config = dict(
    d_model=320,
    n_head=10,
    d_mlp=1280,
    norm_place='pre',
    bias='qkv',
    init_std_qkv=0.0149,
    init_std_up=0.0149,
    beta1=0.95,
    beta2=0.99,
    schedule='wsd',
    decay_fraction=0.803,
)
Each number is 500 + 50 x the weight over the matrix's rms, rounded and kept within 0 to 999. Layers, rows and columns count from 0. Numbers have three digits each.

# v: layer 5 attention value, 320x320, rms 0.0247, rows 147-161, columns 128-191
# o: layer 5 attention output (transposed), 320x320, rms 0.0555, rows 147-160, columns 128-191
# q: layer 5 attention query, 320x320, rms 0.032, rows 160-191, columns 128-191
# k: layer 5 attention key, 320x320, rms 0.0282, rows 160-191, columns 128-191
v147:499466529538572497542558491426504490503497567504448460499511532463471529507464518462528510525515476503488477505459462563501475572509490478505488487487491533493485513523492499535533472509485493
o147:491518494484483485511511479506480529465501499471542511509473449490523446521524513540478540499484481500514545467516508510471507501504484520506501524516491510482470489479543501491511501487543512
v148:520513468510523508494487539527493513436498493494501534526445463514506512507502493478502520464387494525534497476524496517571461525471492530529508540458513503500480496489511485527461481490534531
o148:499476505472462502524496482471509493501492495531533482478481529529483497480524519497499497515487525486489484459503494491528509472567481520482508485483504498494516522534473488504498516519529478
v149:517475399469483505463408470587483542484551477509568493508443528457541489531502497522520496529513480492460466486533471497536525446477475548522582481479436518514534509514476516468559469497492524
o149:572521524538556525454564529508495475525496476655470501500488503531472543486523511469555455514517493511500506486515503506490499547492501497477508518510511512498519568497448487533462524471505503
v150:511512438472383499478425516585475598472529423515531542491468467501589491482486554512465464527450497503462442488530558467514528455491515523453536523444468466491476505454513508494540476507474508
o150:528496492487568463426538501466516505552484526564478478525459518529460527442496479458573478503526529514467486504476517494506484518493471493508492489522485534498518493483443498481470491469479469
v151:558518470497449501533478499568483553510526434506563528465487506497557505497510523530485476545487528512421458472560521464504474462494515479467550486513449510513484519512501467509463517495495494
o151:528490514535495515434481513497544488517493515607458443533509510540495489481465481449512439529526484511492500512469524516492519518500536482523487489503505516475524545483449503498501521462488498
v152:440543544513536485548589505489498468500454557456464504522548483481385520473501480481545526444443538470566536501467513582481491477496469509532410557488507475517503486518516485555473501503493510
o152:441475488480420498525443512462502469485496526270516542470517485453537423510471515531456549496509515502512513499499506477518504492508483503525481476487510500503482457505614475513525491582478496
v153:506502522469452543477431503509511539480519448495497446461487524485523509518512540518449478505461489536509478501494535437503461473530502529495510440474490450500486553507511474534520559497432535
o153:549488496489528482456514534504529501516497490533441531491440505512520515446505487435548471505550526494469482541504471521523534534543492488468488524508518530490525538469438513512475486479502467
v154:482498505456463531471527502520485535479553478479445539451429490506510481481480499521534541510504486558482431449589534498527489488529510525527532400474510500523514380476501463551548470566484472
o154:528526507542512476488478469518546522546480535521495504518462472507494549467546521458457412479513471479492515536469506493535532541507494495495486488494478475489467523469517534469469502507474528
v155:484484520518474528536512502503464498546556487499519563453500506453515450505551527477462520498486515503533483467479558465511443460537504507435538476548513428515510494522497512512587492534483529
o155:518498465505527476473496501517545516498515499484483493512500492541494546496502485494478512496504492481485525524479474510509490521459523486520466465507502512490450504472552515489475493482485495
v156:538473435492463537469394509498458539507555418556574487476468476538584458519510554587466500557505459547420492485517507364494490470483510512490599469475472531534484564486537511489500546488478523
o156:556476509526589522489537486526534493513511504717438478500510531532466552488486453440547441506504481509501465526532492559500509520499521505486490508520479488459546510534393503509465498457537471
v157:481480464489460478475459480496483547530517469496539467498494450519479507499488525527488492460477519495518431514511504457544494482457471490496477473490480566541540468424497519473500539502466505
o157:526488509513514525504498514508470504500494493519478538484501502476488492495498488490515481516516494517514495537521497506493536496505499505489477522473501430517476501481494483497496484520496521
v158:461502512529533480544529499507530444496452527478443468506543482450445499456503462483557481432474507474520503509466410553487495539515493463520435520473479494504514499484508509457496459505526509
o158:464516481501442496537469486483454536473495523339516549470519471484514458533483539538458524499530512486533520501502511502506479492503468511491485500493513509547511427519563512521524495533492529
v159:442500486513510512488469485467520483509506538508522482466493467482479504580506555452491475467534498452537529496443514492433518485485502495439502492544468427503461533520536466511407492514510517
o159:509521472500497501485519515487483473524517490506495518483501486499513485512472505509520495510496506495508468492539454507478492486505505476461485534467540496484503468498514508492556537512493478
q160:525530477524527531453550482594507492502528478518499550533529495520385455520556394514549557523597496553480524449542530595444512624431522451442461482457672504471520552622479481627454444467410604
k160:603475464449491554472408469555404539455512442704473472494496502473518511466443507510500366510506489547479434543533500512492493507502560545472535532470485499507515508511376513467517503456438451
q161:473516399498411505444436444543615516425496475509484524475436470476514523501535464599466527533523445589474435476569443499431499464571461567497506481493594440441483565465474554541488435502503472
k161:588528500505492502492556519465485517508477544707554443524518505527470533485455571434526368539563463515502469472480485496535483535450534525506524519551520479489520471500371518464530475461461483
q162:515591404575485429363468367623545429480503418490453549524457473467478446450418424566535543540608453531500501508606500445356513556521491490456538590468628473453543580554453538568498510444366559
k162:632487452512494555480505523542453552523523486748500466512490487538489519484476538498552359508541511505534460490509466504521514432448542534545500495507504503473494521566371494496528485431493468
q163:524571400520463485438534457476497490518587488516532560474473491592468466541532441483461569556616451520515540560523545588400593554506483480396472496464533536441538574582458574591548423462429622
k163:588468486554490576471487498511488548533439447702497460509525506523511527471460522483536360483537479519488464511520476468530462475502521548504529546503557506516480500469375514439528502434468482
q164:552572490559516493490495497452429485563658526520486393517505529611488565586497596364497454513525489479549543473523582556518487451479488542505437576519496617422560606547481482529546549454374558
k164:524368456610508495445470522541473393522503468417538550513521439437485467453483463557485389439541535512431564618424512545481453472485549529592540444435482482610596530471495426506504474535468493
q165:508473496487561441467461461549522447542509463448469560519485452475447408471408480467567591476562477511547512444543473513432489558514458492432437529465579516492544456519452487560553532504435551
k165:611528441502540529502478437572499559532534460698506498465475548480559494457509522550512418507530468441590502573521487409431525400506511477526491447530446469468535565543445465400475467432524462
q166:469596401503521474479537450546555469514575474443506536398429454466443432538464543538538574537549453619524398470545549582487563517535512562417474405451592560448543620575423589562495420459433511
k166:637462442546496498484504493498485516528495536803509474547508500523535485427431524498480355526529448509523456503513432454502524509492582474480574558491502502505483491504440529475511495458475490
q167:521437477596532499521431571551478489478458505559467485514593462378504459573489445568546431461458519564431494469519512596501375529499509521564471550467627467473457483508515480407443524493483456
k167:380499523433440543473465533489379549441526517372503506511507467517530560464513546488444481546468609471488476519455501517458590548514538497467459479490492568502540472610412461524511551527469475
q168:489506449503507498601532517465526423547595462463547524549494400491480440482523554438467542572566495488535470469491553528478537448467493450417496433454539589488578590474451448462518519467488532
k168:578528473549518455449576483509541534508464551703502486490447515466491547510392462558489440481589430533539470473535470469530527508508564499430560525529476481512476540511471474472467477419456533
q169:385422561487447584594498596402526527536408650435538481391600491505536545620490594426528452452461541489450547363479494596608436457534483504569486364509519434519514451487508450464380578535612334
k169:404503551465473482554527534449587497481496500256509505514497454499494461529539498501451639516449484422464537518437486488494546519491399488460489469500478481458498507514645494486490523551494523
q170:545470470605488387465465470460477521548467471551509519432534538528523546543489465548560450493449478470467518603540485452557470504517590515545484402581519488517466524549450501490471457453538513
k170:560513455432595514530508534527468492552524498566477495548523616509492503462516539420513367553484565510539407435520516477468476484485470532549510504441484501485504502489459499494566558505452538
q171:502490562482416539531446590476449595518489589497456480418515527521539513598430552440494422441398518457481472462436541577584456442524552470581533447521546472551480538539493456453488474468460429
k171:422496479510428482512498514488449500516532503271565514540583377498501445518602512521500548499409569477466518517437531496474517519511496459519507502491504522494511525544673486513443508579465523
q172:478550446477386479417474406526642442472465519461506494484432505484517532492461509604476549503485432572513463414545442505461505470529498572502516530493540443486506545447489522553486454478438494
k172:584454482504513556498553529487517466518488539676491384526526508527475540502469530428522368526534444520530522463525463510514487544466500522553540518541511463548511472489408525406518501457533525
q173:465423556406459549551489555483678512489521467463526392489456492519483512520415564457453519497496510630608490394505493520533531540554373581483430533437456562455487463360454580489565482538513485
k173:446507550616538511454439377492489474521397695378461491419501472512512570509514482521436452472529359419373503455456450429469495563515591500435463499576543392582495583481534574441461502443491513
q174:501493604375520590552441474442441445516538556494542429513569537472613543516482626413545435506407549450486542450454464466548454482421464472572507540485427522531599511478434481316524519449479465
k174:385489506504494427554477597474508491538513457249527500465498441496465443537535471536442594511448550491461516491459509503502501497511494517525480452520494462513484560530663495540442513585485516
q175:479592371578452468452531448473558394471510421476498496506531478509487475558536534540594539529563477510521467480525508522503467495431495449459451479490545547498503628612449488564537479514484479
k175:619474473501523543499524507517444526504515507744506464510491477517507532517445534470528365500515435507492517505478505529512514440444523493490551488488495515427531449501415492521495501451467495
q176:474450548486421585564491621499535536479444575496519533480485535519541534554554460463432425548507543455472494481494474546531486478523583494618558389571500434538497487446559413509399531498553457
k176:397572595417488481456563484482589516502430537315476464495523498493504526512542482544510706500469510518488560451523515544485511560475362526445447555532448484466448493457579513442563580491500527
q177:447440605449489596581469515444429550511466523512550473467552526501553517462541573477471404484454576481432551534440484437537476494455529471573528533441455467557538486513490401497426507515545450
k177:422543522496489396545498591466500491502496510235515517507484479496472475562565465489526646481436516478474513493469489527496525501520502460473526459531485508501452526487616520537451522542463522
q178:599584369590429382402442445608512483506595418536477560514413535482532474475428433582560504517505436523466458545536500484482532418582540507505535461513500523469471565504469502528548420471447533
k178:592490470534526540455542518539471503529495496729467474549545554506519558475433550480548316504574497547565463467551497502512484515464527507574501541506512488483504488494416510492549482444486500
q179:481597357550461419420476437555496457531561479480481616443488507490525410580454523528601538565507436522483477554575489526448510441531479528458559500460528589460501551538399507541595424489352497
k179:636470438532513510494545520506493529518538499747519471554518488503497496490449542472523375475536480493535472460555515537504526452459605465535534535518515490437519478527427481431479502506522467
q180:452377605416526651596544581479494551439368628453509474540569491507482484500559502509521413436490518531459601495449421481540501497557457473504475497478444457577535383475519500540532492495614496
k180:383539541502468448564452533432491536504519459252504539472458489482491452570552464497448663506405512454441502504447528544505495534487473492504498485470471480520504474497646538554444493607493452
q181:480511582528531512586583539394412574516479563488562451472598489495535570600566632444439441458430554400348444494465525513662467395466567443551544476570474460476506498466615353415403582558528383
k181:381490493501475436513508512486568428464515517239524557553561453487516484536542454483463632508493546488508535483463524519494527476499440472488471448477501523482547496486627451529491522561525519
q182:562473542440529578577539500427446519528571662532633512540560482527501542528570565434456445495550505440509548458402498603532465462449483467513449466496380530485553527477446406414531525466587452
k182:411482536496495463515469601524583503499454438285467532467516480487525485551513427468452578490472558517461494507485506479504503557528489517458484483459544501537510516485612562589471535587517517
q183:524559502440543536409503425518439461556561397507458542548410479563476474415566559450515577528515455475531496560480552448481569505424510519421441571497473602500529619542377492512532491459458527
k183:617464424548571476471514489560438504511547503693522512486538564508462512512422483545516319468575452530524446484529525480517512506514609495480610436455570529516490471538523524566510432385483526
q184:522531541487576538571503556469348509534561544549472478513528471513538508474572506480449515472483526389459562523507508472504478470480527459573518479553364573511517471516511464428486540443556434
k184:446484552524447464517545554490613508463499477303521551507487525513496459559496445524510581459467544541498571558452542564494477490550425510515471496459510517531496438448618441582491463636576567
q185:546511449549420498413506439543601516469515520525503508509441489514505519487527463564415512561531439526473436489539505497521523474572534538547541484539592467506470566459530529585491454471481487
k185:593486500527495564497535501508507496471471518705483429554531522491486573478471519466540352533549460561499471478520488527528421554473536510514503542503498524504536451478379545459539473434525491
q186:570468495549562441527424565621401515497541451575432564514498479513483472478486376513547458484514500453497556541532473515486513474561557491504493425555520539454500425494486472501475463464503561
k186:553546552433463510413468467546465521465545427604485530505488666491540523457460545543587406581571567571547498488512520431417508491518478505514445567437417538485455450560433426505609490495485474
q187:418463606381440617517443602418498501489481519459529422511522543556610588504489583387391456496481552497529545463447423493551478436472427506578502560452411462543439419385471454390469553536570404
k187:412507557551510485520486535471571475490476567224548485448494428493459481545583480496485670448463502491455550503467541547479499529502469520437443486515510448491501536504660557529504501529493493
q188:505456550548592543599518595514367544517494548574444464498551491487462469524493419424493441479449597425467569567483573509548518522449533466479490469524478552544488441566515496441477555493523557
k188:449545519481454483458446477498489523499513432313529574492493535506507486492585493597460607492469606505459503543518521485465554483548474461460482516459476508497464543520587440533454514517497503
q189:520374599440541562609555531502433541561461584538504508482532459541501463442502490402443482502455518486481581436442474551532513538476497520469415512460430478487527414469457471395452524456529497
k189:420509576474479501496478566469548496460487473277484538459470491485476474533543471547481597510475530498491489517440507473455491521538491470495476470528538496545421522510619545523467517527514535
q190:513566427487426494383508377561618488469462514493511502505427497502496516498508489567497530501592429572511445429511460526417523474555480564486499503503612450499532603504465544595514424452491510
k190:559494488490521551502477513530448504498492489742499443546535513541507538492452505451524326537494480506501481476519521522504482519445531498548522510525519466494526447488396526452537481459476482
q191:472421596470566556557504517447419524550488524492517479528535452516485517509548524415511472456482576453500531515441544501495482544464493429466477548419510517532521477525485490462487586497480533
k191:448544515524489461542442494507512493511528495285493569432460443488537491525536472555505608526475515480487498545508529478479534470537464500462490439496464498518496565542605471544454500497477498
v160:497523527503498468491450484517411504592552460481393458518409628536609380452491478408508485594588512440497381557566495487577582466539498550564444431485486613556476445511434457496416559645473390
o160:528600530451448571468514496462581497459523519463584464540523477460519616558441516535464555505451454546462572417506506525412497560488485593499525521487430359452473418421394510435521527355476529
v161:510523510561596588443504530495376578488487455469522520512562467348510378438503494528607532626541518483495585442611574545379464632568483494551492578542492534513529469522464501537499513469489463